{"num_attention_heads": 4, "hidden_act": "squared_relu", "norm_place": "pre", "rope_fraction": 0.5, "attn_scale": 0.125, "extras": ["local attention windows", "paired heads", "shifted keys", "gated attention", "exclusive self-attention", "value embeddings", "hashed n-gram embeddings", "an embedding shortcut", "learned residual scales", "skips across layers", "weighted sums over earlier layers", "capped logits"], "init": "uniform", "init_std_qkv": 0.0375, "beta1": 0.9, "weight_decay": 0.0, "final_lr_fraction": 0.0, "max_seq_len": 2048, "doc_mask": true, "train_tokens": 538400000, "dataset": "wikipedia_en"}
Each number is 500 + 40 x the weight over its row's rms, rounded and kept within 0 to 999. Layers, rows and columns count from 0. Numbers have three digits each. The size before them is the row's rms in percent of the matrix's.

# up: layer 2 MLP up, 1280x320, rms 0.0538, rows 361-403, columns 160-319
# down: layer 2 MLP down (transposed), 1280x320, rms 0.0537, rows 361-402, columns 160-319
up361 095:448449467515552489522505547520490561479512464507475487490481519511548482559475475507492528495453430532554509488387571506477429474515459484454463514483532480464544465496517483522547426534491437483432561386470501518426570445507549474462505515455569476504490464500471507502519573501468428468471519482598498494433479493488441551511519540480498536497513579482470433455428523536482603555418414503543528532506513445503523537574505503461535490499512526425416485508498517523438503536502482
down361 098:464502523561525550481544499524612514453502475506485543570516541570421485502519483495428549527452533540444496515499512465468458472467460439542546547513586572485446487521490469498555538529431468490501511543521520544460479420589492526509559495426483542540472450583401498494526489507483532489464524473523492524580479513457482527498499492503449539526499539468443505519545592548510584559514454557449458520531488566436546477493497539536546468398495520506506527504468465536490518474472464
up362 101:465560572495545508508570442508481447526560488512465437495441473541433526502552477489557451551453514522506533525490464527460509505485563547560507473434598454515513545471519454477473486500486486507516498475509535467459539481453541484517562526488534488521533438531444458437534530491481526450455457522508496415443589525429515488548493475505435463510512491443476520370461536509595504495474433486484484466474471507517474503408444471499474451508436501518494492459520511390579519423468510
down362 099:485524565489487579554515476488465513451453447539584481535445512413539611484498491513568465472521479473406535490433496515451499521496479500497547485454501438371483496470518464468533502534537490498498485492486482468427494540428420512464513503472512473496434478526564501475540512595463548461446445506581458466495539481460505383540472531516507523490474454450509506546479500491468515533488523456474496458457483435544467535467458474560482506503499565545507544489562518497506523469533504
up363 092:516487589498496530503470533487466468485526496480460559526524470535476507585420427451553531547477506556458480526510541399472464538511407541495503541515499494524521503453521452568465489509483527489529464473473481539511475497476544555501509528463473485527510482526523504449443552417484485547503486477445466471479490540540444511513479488462535455508546436526565557509477438540598479546498502517503444539465491428470471560483540466422519416500504527555515485527456494511457455503505460
down363 095:467469562610583494503493531491516549453411498453552563512437590484480521522545458468470476446547564538533531469457519539484551439505517537530507456447531577448513492488519488533486425531558461487462471523472528520503441462549512534452534512421498447558455512523511490534507488464509545533479457545488525533541541535545463473503469549498491515515448564542544502491512484501587530481573452514490513476491441530504422458486477512419491465559553460502517434495428492498405452487574515
up364 089:560522524537522457541481497531409435575442494492438472527506409529494506486461527482525536439494471512495546499503538508467496469555467540484529455497461515474511531501531487477566501434541543439480506495641473493445528487395513487487507565538492578507433489452462433525603530471517487577502479500502529503494481367437421589495522575513463491466487503505550512494479493514494524458471492539526527538492514446549490515501532579484553484534453575467514558543504540510563520500512454
down364 092:549547462498476524493425529558464522455559503480507503462561512465507518541491451512513434491562544567485542564476527534542508518475540612439492524552464486548531471561587510522481536493512504483527482501521539521541532526489517514482543514527448501580444459515435392461529490514494470504439492451446576528504527473526476523482499523467512479501522461470482474499513459532539448593470479497513560541451521513525538498544579536430460534497532575465443487506485546482512567531510528
up365 099:470521484513556472509489491469502495543471520488497525592525409459493463552530446510468477525498562471537563532439483491397481526483518402558519552505456463467507527461449481514459498477438535487462527515501520391462497481489506508523487520460468517514483554532509523552538564525527477600460560444564540419487457455509478584499540513563522438494485501561443538531405422535499491455547520539497495370554485487493455484497520505474550496448409449524508531499460505522425439474461512
down365 099:577482489454523468564459555512506550545491491549516527494538425435516493558488554536548505467494580519499570475482481469481530555465465410565475500562527507573543497518497559541442549484492465507533521434515504495522528458462481512505491557530493432547513510522460535497471502525500526528519513440531518524546459513501478561543480488467447412476475508537485531420487486420467535464575523492497475531442504561537537457554542497448497440381480494439509499460558494521524457435487469
up366 104:539488492536495523522464484508491422511509541598458571575523427532556501495511474532509534533526495448508473544464541510504472473459577455442553502566575570468540556517509479603531522506484570506515560491518532475441490511429517493474473473541482534507536508489501510564546458485408461521486492486494466474533568507454505482532412532495510524553500522452462460478499513501504495517556558534456463474502533494500495430517409492493563516409489532493458523549478508498560536488515521
down366 104:507437526574553480500516567508577493523564587510431507543602499498510557451434495456462524491490552478503451535427547494433471474474515491530547507515539521456515563511529505489499455429472514538509549421396548467484394456398511552506465518526507486492453529543477516485518509495498520491533511481446505528471441449512502498510470538509555453517530414493500504545468454512489535481532543491453474529536473410475467447469534468540577478488546432474502477517555574469586536499540513
up367 096:584497514526534464448505484515539458554504460522480523539495503520484476499596473463529487536508518499540483439493560564445488563528457527439462496467517466471430534553504573487546543489486547466543512430578448445491516512494450458448576486510524512459557476454549382412445505549420453504530517522495512461533568449517490452517538516539523507493494514557532486554501511443532456492523447453475477460495465471477488504397501450510561495474474472550566531522520527450565469493444441
down367 099:520493547510481547473568525568466489490432457573529497498567492511577496517505511493520532445490516517516462538479564488549491502529503528497502494466456446489462546562518540478543516519483510458491457433497511546482473485534473483575470528551512485486486519431550506406474526502489590554544448568504490540472528536509488441492440502468550496486499510462438566514470467446516478497441464508491467502455448521441512490497455474530517555431524514498518534454444587498591458448528534
up368 101:498521551487514458562506533429515458483527450519492473503486537501553523480470437505489567426507565523558514556477527515454438440460575441553544543493421459466478377523533526555453509520557542489549554355416504512489541402455522540443513534497494594511495489438529455496493456467502496472483513490465471454516525416537446541487499533481495466538469490487491460533481489515539559489500581544490527452457528535489498521557534528491509529405463490458472508494493455434520536445474531
down368 103:502516425522524508457481478526481547464518432477532511441491498483484544504441454490456435509463394510412544507484453477470488541551513453562506516477510615504505476525579489513513453438520547434516423472460541575459546450473535466461472528532465521470545495510558448479554469518513534471519474429463384515528463482493530491548496535455492491466483474463473445479440506526462481522599496495534465522479550524447532429580548440509498493507489464434471547505498545552514418477511533
up369 097:476489566555481429462515453490488477502508541498465570455474559437493543493519412533447454405484477549545511494547440447500490440519519508451537479449511432508491467597588447502462483484486518476558608537515562460516528516477476535527440483538489533504550514512479461548508479500504493534525561471521489493500523497444478495488508458463519461481456545541508445518480483507524526453493563539465431508450531476512489451435535510508521493515501517477447490510482515534466491483495565
down369 095:459467477452486528510433525461492465542575555587503491500503557541485527496520503491469606508548388535506512483489466571499529513485532541472467478513460496460513410495525518583526498436524531525484538466414551462540485538527459508514468406516442461490498447575462444530463577570514530478550469546495481515509521451494583445439460525542520506532530473506479513548479509509472524525444469486557509479481510496470509494556483483464505535463535438484540473520487490474518453531466489
up370 098:546507508540490446535483474470578477465515493518520495499528503457498477492469511537482550541457523527491539580534546497484385464487513473490458577459523498505526552487521429466530476480469504467502573499530510518487498492434504567490465531468550581564575494510419528504457443484516493472457562423455492457535488539539493586492572487524493492514422570489549583393469472493493479536516531499484481459538607530468473448557478417427498495531467517440524496469459518526506495459442500
down370 098:498494560492496468510537489500491465553533492578500483526536542521452520505496553496538463479486542515429507468520496506531490542516587499524571488489525496507489491491480541513508515484462502513476502470528447561455555461572512546544553475442471469422548455494506450467519545525509446546494525427476581544475485502566494446449529543461521515517518447561542480477491476486486540615484533499486495497491460469477485527540515436584583514483488401514518411453535531551529540518507514
up371 098:573583505431535488464529462438553564480513480499505536532506574493513542468468484450474449487500461552439467561468495465485466484433456521491481479481569479482523478525570456534541412548504504511598479531555511464513522553499467531521488543475475551542516531530524450459436551587518523503457480523487511537514523522403548530561475505436495469454490527506556523468521509528509485494493530561493479489502475479448485544572479569493542503481547545441461517524515517392472434522487537
down371 099:510495521467460457514539445523476482568488535512525560447480462419477579475468502427460496467473515496535545451438464574517479513510435519440502506482584510549487568495445487444442524497493484481453400506481483494508502492540488496492548494456507437554527418476508538498487501456529477434535556460471503583466457459492509501546486490463478459540490548540511506438551500469525473546453473472524549502535521501553522488495487589475486550512518520476455505475519519429497474530445535
up372 112:514489490475525572527471495554475491521448514557476441522480583458526459449496463622470497485579491531526469490471460536531451525513473411492515456494475484603486535539504494487562512485467474494556496501470473506493538522494510542523505530552520433503519512480519486465552492457459529462459583432497439545509482533515537564484419482445476541583438529512456526471496476574465537581449424511496566488494531455430519449479378455479460503479459464466491484471443468526536468513458471
down372 108:478503427505493503518471479482508558468452550515441452506480557450486470495539512542466441472531482548527440514520494456522445486520419415462561499504481491540519577556439480455548504546587481424543453463523552495543552469475487572436504502479465534526440462488473521461477537446440543454479581529454548505486547497495488433515413497440481421583450521431497447424486566478464500528560504519508506493480459462467521503461464513484419451530529505553568509474473508499518495539504500
up373 101:475526459465505462491449458488563458565461460566458533515504426529466457486551479428515546443477499500553446559478462486467502474523508507555503525486535463560535534518530537455502483532538543510535518496458496467546494550469571584542508528456419534573515569518539537495532564552461544544495424545429417438462565562488554537546499501467530542517526507521493485487473485508595528492529528447476455511491541438566533473471510437579538451425532495458432509460486515492520483422426499
down373 097:543506475424522493426513480522440437472475532455514508475502575476503556473584536453548509470533489527563493504516501453463477554522508544575489473554576530429484478494503496434518577493568543529561510529501526449490482595523586486451466533457525486515485450468579545543511485493506500506419505540521603527493506556490528510510477493494541561547501510504479487493476432489565503534526468543584537518525469445515519524528475503531467431465511483463494520569515435550479541423465510
up374 096:520558555406518550508568516405516481473450507531521470519538505508485495487515486538526486534552445600495495509560485455466493465461510414460510513533552472512507503520533545494487441559541516428480495505547537510541488510426493439521428596497489513512507488531488526492464513480523438524457474538481489511499551587545563582485506474555484515522453514481483509505499541557478549527541508535449529455556524528493461552517501413437488490504462483489559484546472524558472492502434508
down374 096:457490524520527493466524448488565553496456512481570405578496572560497494471512540465533498509521470500523466504478494522515523448534465524487486531463488465485474525503524483509481499573532501509537540470491453478487459489574450483496493518470519547513495533559500496511564484551411492494456437501527464481486486514482545415442552553448444532551512537480451414441471480450444441513470511421579502572480490515549503534506525495429479462494490521487557534485516510547544429555471488
up375 112:515522585501490481548458507491536489571421506506448462461486523482530523559554529431505479568528499464549435459493454536535544409537505440502555489482499540436523469534470497454490453486461462445514493448461430494528462550479513591515485514428552544502477453530442457562509549545485497512508508418481433425525420520453461531525550513533455429523557505513508516511423429515540524597528535524444473478504516513464572531507528519545465457434471408545448495448481546451453463502429537
down375 108:505511462471485466539474494523549527562442459471469422430504506466500590468510495459444492547546511513526410413524524614525515542511470434483537473539535592469538519570447569552487541462523501524481538524509541458500456529470440545469479480504521554505509461470476543444429560420485521549509475429519497382525381546512438505572417485509519491464483530477495464521528530537502506474514499475517480507578477522531541489480536512533484516523500480544481468440572464449505500463456529
up376 095:484485554527512415483524454495433515553471455487541531463449482504497518535506450507546495502531487453505527453509564488482525464498514379523481545492554515394495383492527497514461529454576494451555537433479460443554529390454537459432546436494484501499523523477476523506488527544453478536515574522542585440488478576489541539517486427495400498517499486495502477457540530475598482530484507464481493493478551451526488491497516549522531545476486457558518509526501572482577432549458518
down376 101:487457506501506551512544515527519494493467452495534550545498509531505517482507499443506515484539487429490547517487530505486573410491439371565431444559422536479507510541488504425502477541457521433531492506502472460483480452543485547536549423518481457408496531530496569511532592491450536519499528472533527502470495556531507505457436446493450511491571476412520512517555480535484461465552449556526492467537561522538485523480528511466495531474453485504537496511534555468528527521475498
up377 108:563461549484451534495541507466467505498508535485504435514460457505476444515511488511474452519538481479537465501512451542463567545516456486533485526509517473516507446514576441502492459461457508485498484507487543513417544505508574471470555528523545463478491512557452391500560463477524474520504477488417369550499460500498513503543593545560535411486515533536530509492526472502513516495480529516497530522497503475472420547530450502531521465491509519524563488521547481509470491520500623
down377 106:557523496535541443460573457476506502494532495510418545519450452533487508452474449524464537494559552537545406556513523545536475507522515463526530462516494457466463524494547534484460452488552519492461501488517576442539470540594501523533431469478523502515494484491478484458497468435543555534482420491488524517494437472468488473573499545487547455411564478481506407568556490481520542541522499509455461466499432551481462539514491481477511538457624506471529553507460473507459522414534525
up378 113:508518506473482490499517523498462547494473531515528502433480477464499487563565486549516554584493525521492488484434549456487530473441538425535481559478441457472488550556434504566489457507487581517549539556549570470476608572429530519435463507487508587519499511490554463480496512489571517496494487402582447574510460476589521526567434541516459577537472472487496461468489472555540550474507536523514490470460520436484411378445488520536603514483490463544489537520462493488519495425439474
down378 115:500561421559464450472521453512488470495483505514551507446465535439439492540563466594409495554479585418489411461529509541479509491496501434538499465528490537438538481476466554471498504508509547501443533552428542593517487484433509563408467442551514541528473571484546494502492486495538513520470491506539454554564444533556489477588492499550486532495499485528411519510505465446459519495493533492503482501491475544532495465490451518535518516447457506575509445465450489501493495483470459
up379 110:552507484554473422505585404440522493458556465564449449588546412524541481519421490486421463464508542488531436551510524372484508474505531483486562462532502552526484558490429477568511495504523557540532540492501449455483469544493476527519485519496476454532507500515541463492485546542475485538451503439459505478421596501437444531518466511505489478507531466592551447509556475486488508565515516505519469503553495484484570477486528456400488507527440487479535552526477466479526438494458504
down379 107:588585520584465534477578443585494535481421479511515509561533593436478575508479457518494523462463535505471496495464513536480518483483429489478478490567524480474525539483474466447535529566479510480541467486502443501484476510558495483467468515407491505500453540532557520502417566581488468556403475547493493464482515490441493460485479557506507454458523518545490552510524520549523434545522510429587469527525474510503556432501480460435463518470416483509526554487471513482498524461546483
up380 104:467535504501471496497549522466518497482545505458497535484439503484566563488484486442627512457540526465497574445400523470581539470485491475510499486499563520471451466520484513524524494479474472500511484539545525461484492524497518476432570556540503478483534577491453557514442459486425473515518513458502433514454455477496476568536548461538468470531500481516491561534482464496529470476523516495439499415559589494520548569475531591551491509520536435479530450583461489504482439459510592
down380 105:452510492460473472513464503484472587497461484496537536546549405578552504520512512567523575438570580481498456520481477417463514492482562565540562570505514449520463539487465484588458530486501501540585488485491602498529522559544513441472496563480499482497507528482474531479551546545483484550479492502474435469591465461481520428494553524518445518504489565549489534453515523522507519486580482508500544470519509527567560484522474560418541521483487445455528430589533457524466566509503474
up381 100:461501500429485472561491562465518431550436476468493488453452592537498481560455470453497490502483506490438553527481487561478549512527441477521481550466512494521493519488495522551519481565438471486525506495474495522499523417462504491499594536425496550508491489485493487566534520536553475470447486546464459471536466509507589487525546505404509432521417512526477502473405505523537490514481564433390514531545602466489470429505551435535556528477449489520447550525530538541560454483508536
down381 101:471531514490504400497514451509481534565478499457505524433514545489456507514439499453539480533422593471500555543535536544542454487548500403495498523510522448413487491454483571474523479514587451471499506494570468487490496485464506479491513511529539480535502438490512485503551527482488521484498538592476499466582518484483479467532484491507424520571476489505571503522555430502501446491490467535465540524485508466466501540507562483419441557543509500494481519503496472537518458469518504
up382 099:547479536480497479546506415481507504536493495512538523605492542539519446508556558515508524535536538494542545454460498491417533483518520482564550523469465464544512457514467470533508523519540484503483521459444464501495494556492473527414508539540400504548490592459480504547566551518542462495496484432475516487521465465536571513505597447529532564507505514496561463417462432536490471399514482471469489492568531453445514533567533518512521510432550504554551550512438547506489532493556577
down382 099:496491538463477526489560487583478465473502510463494471534480460473450551497505510485530511469526495505534519461484498517490453533507623530517483455528491521485377513440479504520539491505491564577442519556486526459463497487447518486427526514577487531546517533496491392539455565495498506551456507472489515450493508526518504540506524488472483464484388522527454491458547558455589509511543421530490500436525541498591510499509525495439467470502485506523531585448437447530480583472531504
up383 103:476566477554481479519496536521441569598567463567508462529460530552504469504483455541459501482538558454517482542558597506464501477538513530469481497445515536479481449619522534438468480459454438486533477491488486500533534450507500464539468546478493464471525545472510435475470544544478479541549490487459543452525489397433518605487433512518457569491507495496517487496534489432467478436482487512485450471514538418507527475526485516546529541534535468513484488527431516486518484564451513
down383 102:439454473523457464464505498461470484506484477498462519533549500471527534492512539564505530490517542525583516476553496485509536473531509566531560464470471521449489429584513462516445479473457466483524460526452524512526506443583410492489452566450534503503434528513405431515533541585537477461486508487472542519554390465553520522505438469476498468445475536518442422425593565443499570442469516460543510492466453469460565513509512521500506522522528546463427522503441545475479557475503496
up384 099:446571499573431494489579501470490525458518506510460469532535476465471418553534471488518573467543487515559520523440474455523544539463492477558521540501574444535543435484486480463505514513476513538510502582494492515572519478500544560483467460522492574541548461505455478554560564524500459548530532452519500551532546547501518435530482530447502536493509438565481507538504501494522493449554561517503480511538533461501450487460509515528453550531513495469518470569522567478474458457465499
down384 100:438473417490500527545508520528535483488457498554477447498508466509464486604528502463449476461450581515440446443557456456495432492460523530494533561471632464453486548442514524522536427516467541522552436470430511554501512458392470463529436509551515565539547466478519516490483543551536521476575554531454522529519552539604469486507516490438448580485470490583471556536521493501485554523546588467565458525503448481480533502487456624475457590537445458513507489493470470488495575447541565
up385 105:534487473514489552491520549467452522616524517569382489508504517451520473474454527505494477457510494520492604467450462503462513473434489491490437488506523456428508461524558543477516486553543569497538492473415443494505411443506540544479506532554445514502485550518513372530429499509457513539460472522545485453533572562473445448553538531549485504501500534475551525505569513497531541472496544490539448484443483522533467536504517477436518493500487498501564471466520503505613536543463488
down385 104:553484468408487550468489542504543523447472445538547510480459593532561532487422499529482417465503437406467522523477534501455486557494451445519546424556545478465424517443565468507505444526570543478531484482487429505465491543525441484466426450538455571571512518472466498452501530529478422466501460540537545456520474510501459469566450488503547546400433500456502523465447486448466522478563492480513502502541496408490523503526544427500475545488508474480534512489514585507484529421492500
up386 107:546529503528459458563495449499514576462528528502550557505537472468499501519500434553499519549467484491477558506502508466496401455490512463476460525409545578525525495457473493452470463503426513563508530515531496497497527487496502531509472465445489488575460497529444474546474503533549458475592546339498508524511542438487481581486469533438442453588495493506576510480548478456511564492500467533452522451484522534477460518532549479518538428451518484459561445519499479547457483500499468
down386 104:565477435502472478532559546519439446453566530509515504486532486422382576511426504514422489484544444486474578525561553449433533511475509479562495515490562515574467506490476501466506542477438480499491495544517497432538514609480485529497494548486457533477516577482487519537458511581471533589498540522496500490555534558534500480429487428441456478630460438519507510492516468485529527540507495561504517522523504444537564550517484467580530490498519516520495464518519507568453470468529548
up387 095:554579522483524432490437445525448487506534498475505488537452441566499491503544530507570484555462534527482524511418508525496467548483460531494422481489472514561465497508492479531507538476500598503508537520517496512505520475490536516494485430455516508534562516587498535475499523495458460428456523492526483484490498550437522447516549515479483487491473502436585538438503554502473537526446648472376518455558491509410544538555572458471544573545509458506552465444562537499512471463441495
down387 099:531602475510430500472562500477405529479526424508528564522497546465486518414544551452515526450529560501509468446470481515499519548492530497564472501434526468558529487507514532503534507502502553519511562540560505480508553479568495486463477548418560430483589502459483544535529502484501532491503487545535494462483545545469554466436412526535416460490531560520522482564452513521486503524482577411445472433485448497511505520536471466520534583494498535577508500502569544548515476430523520
up388 097:450454527553467535541557479494566505438574435526425517494463533484510465558517496512498462520506523464525565494458490532461609467515555415513471509492573484480547497418476506447543471548534504520465523471470527505491460498482571494413509541480477547456517501542399450505472506502526516493491427500499490498482527518466568537473517549544504527549487456511534531493491547570520473523544448523444445509481482491538454432516484551558472483503515479472506441549472534438529487581483470
down388 100:495451511462455502496541442452572504454501533521567497539418548516560445570456502469466515437483520509519443535517434479448457479555510456490512510519496495523572559511509569475552570562590469507452466448505544565571494529614471496516524505470476455517439475554472548553436485478486507424551462484490520530510543519490415513425491540440423471453556473483508534519414455473413499470544459527498460487501504561525478457512504515508497492451535517494452482431450485462548468570489427
up389 098:470531500436498453524490523533569543508541513488471480563525456495549500499444493548494507484498470520481550453504522485411483484521517517495457512518550426433524470473548549530569515411472488523532530466480471457503559483519510461491592507489504437498519465510535519446541477513499492493446481521511492511553500474494530462494479504440450463586514470431480456476555578446472532554537513444548480472502510442403518512430427554564516485489500426451598524466533484465526480533501460
down389 099:510535451466531501547502474516533474481565506490438473474530503543489497520504557511520432522441570505452439484469531480572485503516434468530501494613512487493481578458525438461562507529527506503479570508466476471504572550459543470489516539527457426502529484518414481508481534466495526524481543543537461456488520596442545420433559462468555457516482603464492495555462533501439551488485511492536506382533447520513504447407441462461462544525462468507490496504559493518464440547511462
up390 098:534532523531508489510515493474537465560595473540491475459496514493485483508502509537504433474556455556560573498446573531507555516555517500439464536438538445508471490534545570472533500417556488481490535490516550491548462452492597523475518606556594552469460488526433460526551452507465497507553490467518553520453463582491468528531473458539581493576533506541525527459487465510517541561500421465408426436530503590490534503467442505535443475492492498498489508488509490604488441484483416
down390 100:565500502470482536458536494456453504539509509568528445485510504500494536446457539497490405455518513569494597503529521541519461512538514555447548503456539474461457441476521619473437534551511539408481479502547411535505532498459460454473547504458515513527423503540564402522473493528392503514506631520419509549513510538481498495542489530476504520528553446461442576436558415485515475484483406478493436493433488503556484480462538482574522538451556467492466515521542433572503487453522496
up391 104:427451491512555440503496450509540481455512429517532538442471507532534482606415473467484455554440361515495462523447514528505520464513531497476500474532509410469520458571469503517533419506482517442533530508444517532514445513459488523516500596535490463593579475433526511435496509540445448527502500494525445434515542460540525480553592458494440399516520465456496520448526463494494501475477489524531463539501462491460441557499481550488426453520451422481480570494548476450499486539551554
down391 103:445473498501443434546462539525466524474527513506458486516481483508511573535516452529505508443467535463476476551415548483570483506497536420564469537563519500535488522519515509487460528531485453452444496480480534474491398510462558396546513523482456516472570514542576477463482432512549529528427490485554495411485542527473549449516531452523484493491511499489525475470516502538423493465477476502550453533559452499503451465458499501566408518553497433501464524447592500504497520527449469
up392 108:504539504575483509521451474453484493553481531504501473496536502505545480507508518482493482495538499540517532488486503523520503459520484470559512592536471461437576423579482408512503510570476392478509490455555491464504552529493491497503425516569457612478484512494560538474535432566453499569523579459553488539493519547500577523539503514435452503609473452474488490472547385521481565488518596487494535457465525535554580577517514557491524514497479443433457468495463477602503447508496489
down392 105:481511504540461478454529396510519482503499457481521518463622450506498573448481531497489424483540478453489472501488528494471492439488456586531452445549514484526521503539537497483473406567464450466496433549517506547498519505517458511436442484549427533444442513508547521466550478522440512505520519503530533439512527472477517510491497469493520524477499587510487472531479503560425536549534461529553534449527524483504575570516518554485508460538484516489495578455449448491495480455526518
up393 098:455426555514542499540562483503532567544540544506485503521504399489545481515419449457541403541440465508500518553525477530436432482489518430502498520507458552467542515489566488509487482441453506412534476507521503504479570526469569465503490504517527586498448512479445499489547444542524484465562443528488453506507437455524499501527542590467429477444444495481500479421540480483481571519543577535507478556495519484442479491504577509565503512512476470477538543503462539517529455562499434
down393 098:475522557467508489485500465563504442489491435517464526498532444544462482483540515494471481505484511545477563504478521426455523437481467487530463543477525529504419524555513450490486502492490475443541432487449531532511421520404475505451487512591485514407535466469496511497516441505582557518528456515591491453526471509515539426524534503419533474438474492488479496495489475500536450455505486527452535498474533505510418529534506454377473481474462449491512462576533485521544488517454482
up394 092:520453527392482469470579516450478538487468572513534462484417528482586448488469502456558542509387539449458502456494510472513517477502572522495451515456479410471513494566536470432539507531447584486594516500545523517573499440475474535526498527458443485511485511476505425513510558469536498595494538486454508555458546457432528546494488488511559496502475496554484466528497497478482511490539516489489484453508463494481488488540463508563551576497424509526443525466503518402534479551504495
down394 091:512444609485539532490485506479495506539492429487439488465456432511485418491449495525550498486533527469530491524433561540570447510467518524564475451479495403450492464472499507497454498509480550510464518466576467442501548581471518494492458508454499525526531443500502444503469447454496507443558455548518534529445533535479523513544483462504482443492570518504573462493469498431535473413528487514431451573465507446552480499454538517433567454534495510510461503505442442499580482502464532
up395 103:459547494543534450540492542449504531479433441520540479579430497504481451481470499512455476510507410485514517399423522540487477480525482441506452546528514484500568437540436518467480473492514557532517589479457496534512518473443490445476508516438460448554467560451563465458410478469511453508575514497516508535500526534489490530560492479588502552497465443492524546550499488497510502429466451537435499511564506491520417519534507435456597515431546476548433518502501480454555498474536450
down395 105:484506539517553474526450444468496431515491503506511448587527490464492477383523563483451511451526473464532504472521526529537481531543522469474475534618472472499499485420455496553501542433547491378514430476466452525479515481432500485451505537516553468512563593496533528504589536546435515516493467524498540556572539542529580440452522502498444546459466571487493476501513559445488542535475463518508484517502467484482448505476516472492469563474498477490370515465523481521548488456491543
up396 097:485529473473504540512517512437474461469532490482496466517496563512519562568544472526479507500502470548436451564465599478414531482494520474532500522509437460543478486508445433503511521445466487468479508449505533559535538543486508406517499399483500582511437489521446542511435473474488403498493473472382491507429497496496448519524514545568559510460536372489456483457431488455504560549512487433447565445568507471477500459531486535537532491451506479535549547512518500452444511445522529
down396 098:478462538506488539475490534457491475532496607544597459542494498528472505566499469539547442541484474531468445474629441471469505529509455494526511544436556426484493509511521534520510530519516489535517502516436445576492471479609559497506507473465433561496504502567536500492450504505497514516559478503409557547475457492482415492480426517515517476523505482544464439463488463533461522454518450499426519482482501393492451437618511560511462492439496439508554471510491476465436541451440556
up397 105:481503495502471474516493481535439503503497469513450523524444461503518488489546436506478518527538463469541528436411472458432583574494503425456476499563453461551484492493474530485527460510514452458534532461490514491427484544486526512472521525593449478502523524524566544466468522578568505486465508524448478543530470447563466456513494438516466578464496475558490510494475430490445522549457537415557466463568408525512500575498566447507585523482423528548457478556437534538466494469503482
down397 105:550476494497529457548509561448502518441477466503504419532519504532476483479496478516464478477524535497534537494476492494489482542505496487510536463517409509512518480426535446386517457535456546546438461522522469557398477469483458443528447497538509521492485574512512471480496514520473507512438466483504527543557493534501516568572458530458510473496517490495526510546463575454414564464457494499500525430497445508486535525504561475524529499520478529532562457649529535553523473446410522
up398 103:470510479485464522481513506453432569478522546601442467481370556567540475545554528524510537497467501501521501465520593508537490530521507534581447481496472587397514524543439409564556468496515569452449555479538470525502542464505579552489544514512543460508486474503553445453414422517409440505499551440461516487488512556526485431500540487438493456464501515536501523553509521504473521575444498474457445558488510559493432520484526500520497498522543490536554574510532531573493498474506470
down398 103:418530442466486545440486522513498479503507506498475495444418500526433483549488511520484478495550473434554494503586522416561454524433488497473504440491464471546529442519431512601540534465461501573423509542499464492492516387501491484434495536520606556510524527465480502491435520512459485455460479458467508467416448474514468498492474547473488531474514532541426447496448514570487502541461566482461508558521500503537464532498530472524492513516534508521506514436515502466508525478419504
up399 088:474434482430493489532509493503531459462522541525451451466559466570491529550537518494563550487562450503449573563498498450502475487487477504504540417466505519494491464521538462522448474445552521500518471538484485494579495528451554522519508436471463561550570493552493479517445543471511493530438521530540567468481480501467545467532497542548550498571492483490506450494468437492561593529503549511546477518472535511455501542560558566453538539520481431501446506545515537415502408509536547
down399 092:538528479519484519514462468518470571411421528519506446529485506557436557514535484455522458474467545565441574447491552483424469485480539525463482506498492521516484397499478418511477530512549565516513419506462458486538452511511535544442483485469444497555507452463468472499431520480519501503551474503509520490496493541464462453422517462507462478567463492473537412538487501472525512462565577558550480478386458546488538496495514487441460487489555487496462442467503473522477557486544502
up400 100:480560475546436503514436462503455482541469591452436589517454491528520595494503504576548545513493460510541470461496485538449446500506517518568490486515447477549505455486520471597520477494490460446540605468479502493479491545468541536420478548491489474528496530546439517511470425489514494572507528523535477418540541477531532544573485534464464505484451424503538445436503467453531533477532504539502523491509551490415541509469540547530462435471457472399484480508506469496590508505491509
down400 101:487479519447494440564525465546487490492509518515459578466513468430505512522504532489503495501531498555580489520530441510465539513511536574503448505510436477539536513539499582532482500412512486528486543486458525535543528528531553418463458484500492513456524485502516555487584501496470459440537497483503493465451459486515517463465521568476552475467472471481512513503469447526543505539455506556597467470459491535557569429594463420465518564480533498535508538574473491472542561457499544
up401 090:501561483508530482495524505518517470454490502496523509461504555442484541513484424552488430408491458491510474551535548484548447473471498528457528504476432530578464492429584436561500482492475484514558497530546445467459500441503547578520536530508492559540542432507469519468542518575459493457570498439494563549453518562427516483518542497454529572491498522499527479461553543473493572411494475523469511443491558515545569487491461468477478442489466522498488472532539495443597392551512464
down401 088:502461513515481480440505524494493419550564532533481465574422557535566459500521516489584554531565508466482510494446504537490469532466439463505453543455505472504481476423443501553582511430492485443517507433421449517501515449516514556430548457489512519521513512525493443514431532462456469471440602509573470481523458506470451542463518448485560494591555508527464464438514564492542504565460490428479537508515501502457453483495509555521460530467549526567470495455518503464475543521470483
up402 105:495451500431501480464529521551507540456545466547505509511409462517486502559544499445489433487474491472499491515527530504490462581420571419475507537488522513442520482536444512573563452527474508510484569534509505506475492514490543557465500488503488568473510478465536532507543534458524475468563497474542487484522520394482558508512559526466547543571462463525560476490421560535562458423481494433487475490522515501504441421476479547464512570455565490528505476521482544466525465466502577
down402 104:502523433544498561473509502529513522527487531516544542469494431424434514499507450477567441471486497518425432515571545495493528516411531516476599518479478507487493515476437519501521476564515519468552514494544530527530554513425496551521487428471554537423443537496519507474481535494454518480568472479572512488589497505486517394528536511464515511510524509537563439490472516498518488472516470499529430466485477558388503427483489545510527459473539440547498560567494512501531535423463430
up403 091:576541484503484528526494492480504489538556512514455510573502534602531556480564474409539478457532471469547527431489539487436514496471485514508503524500566495505527521458486521466496447586552541533484539506533555508511526547516471510484506519486548470501501483470402422497487494503546504529496480521521438494494483523427409530508510502508471477496529528607445476505483498417497525526491481539511483509514509474475517468498485413519551510482512518508474581483563519563525516499502505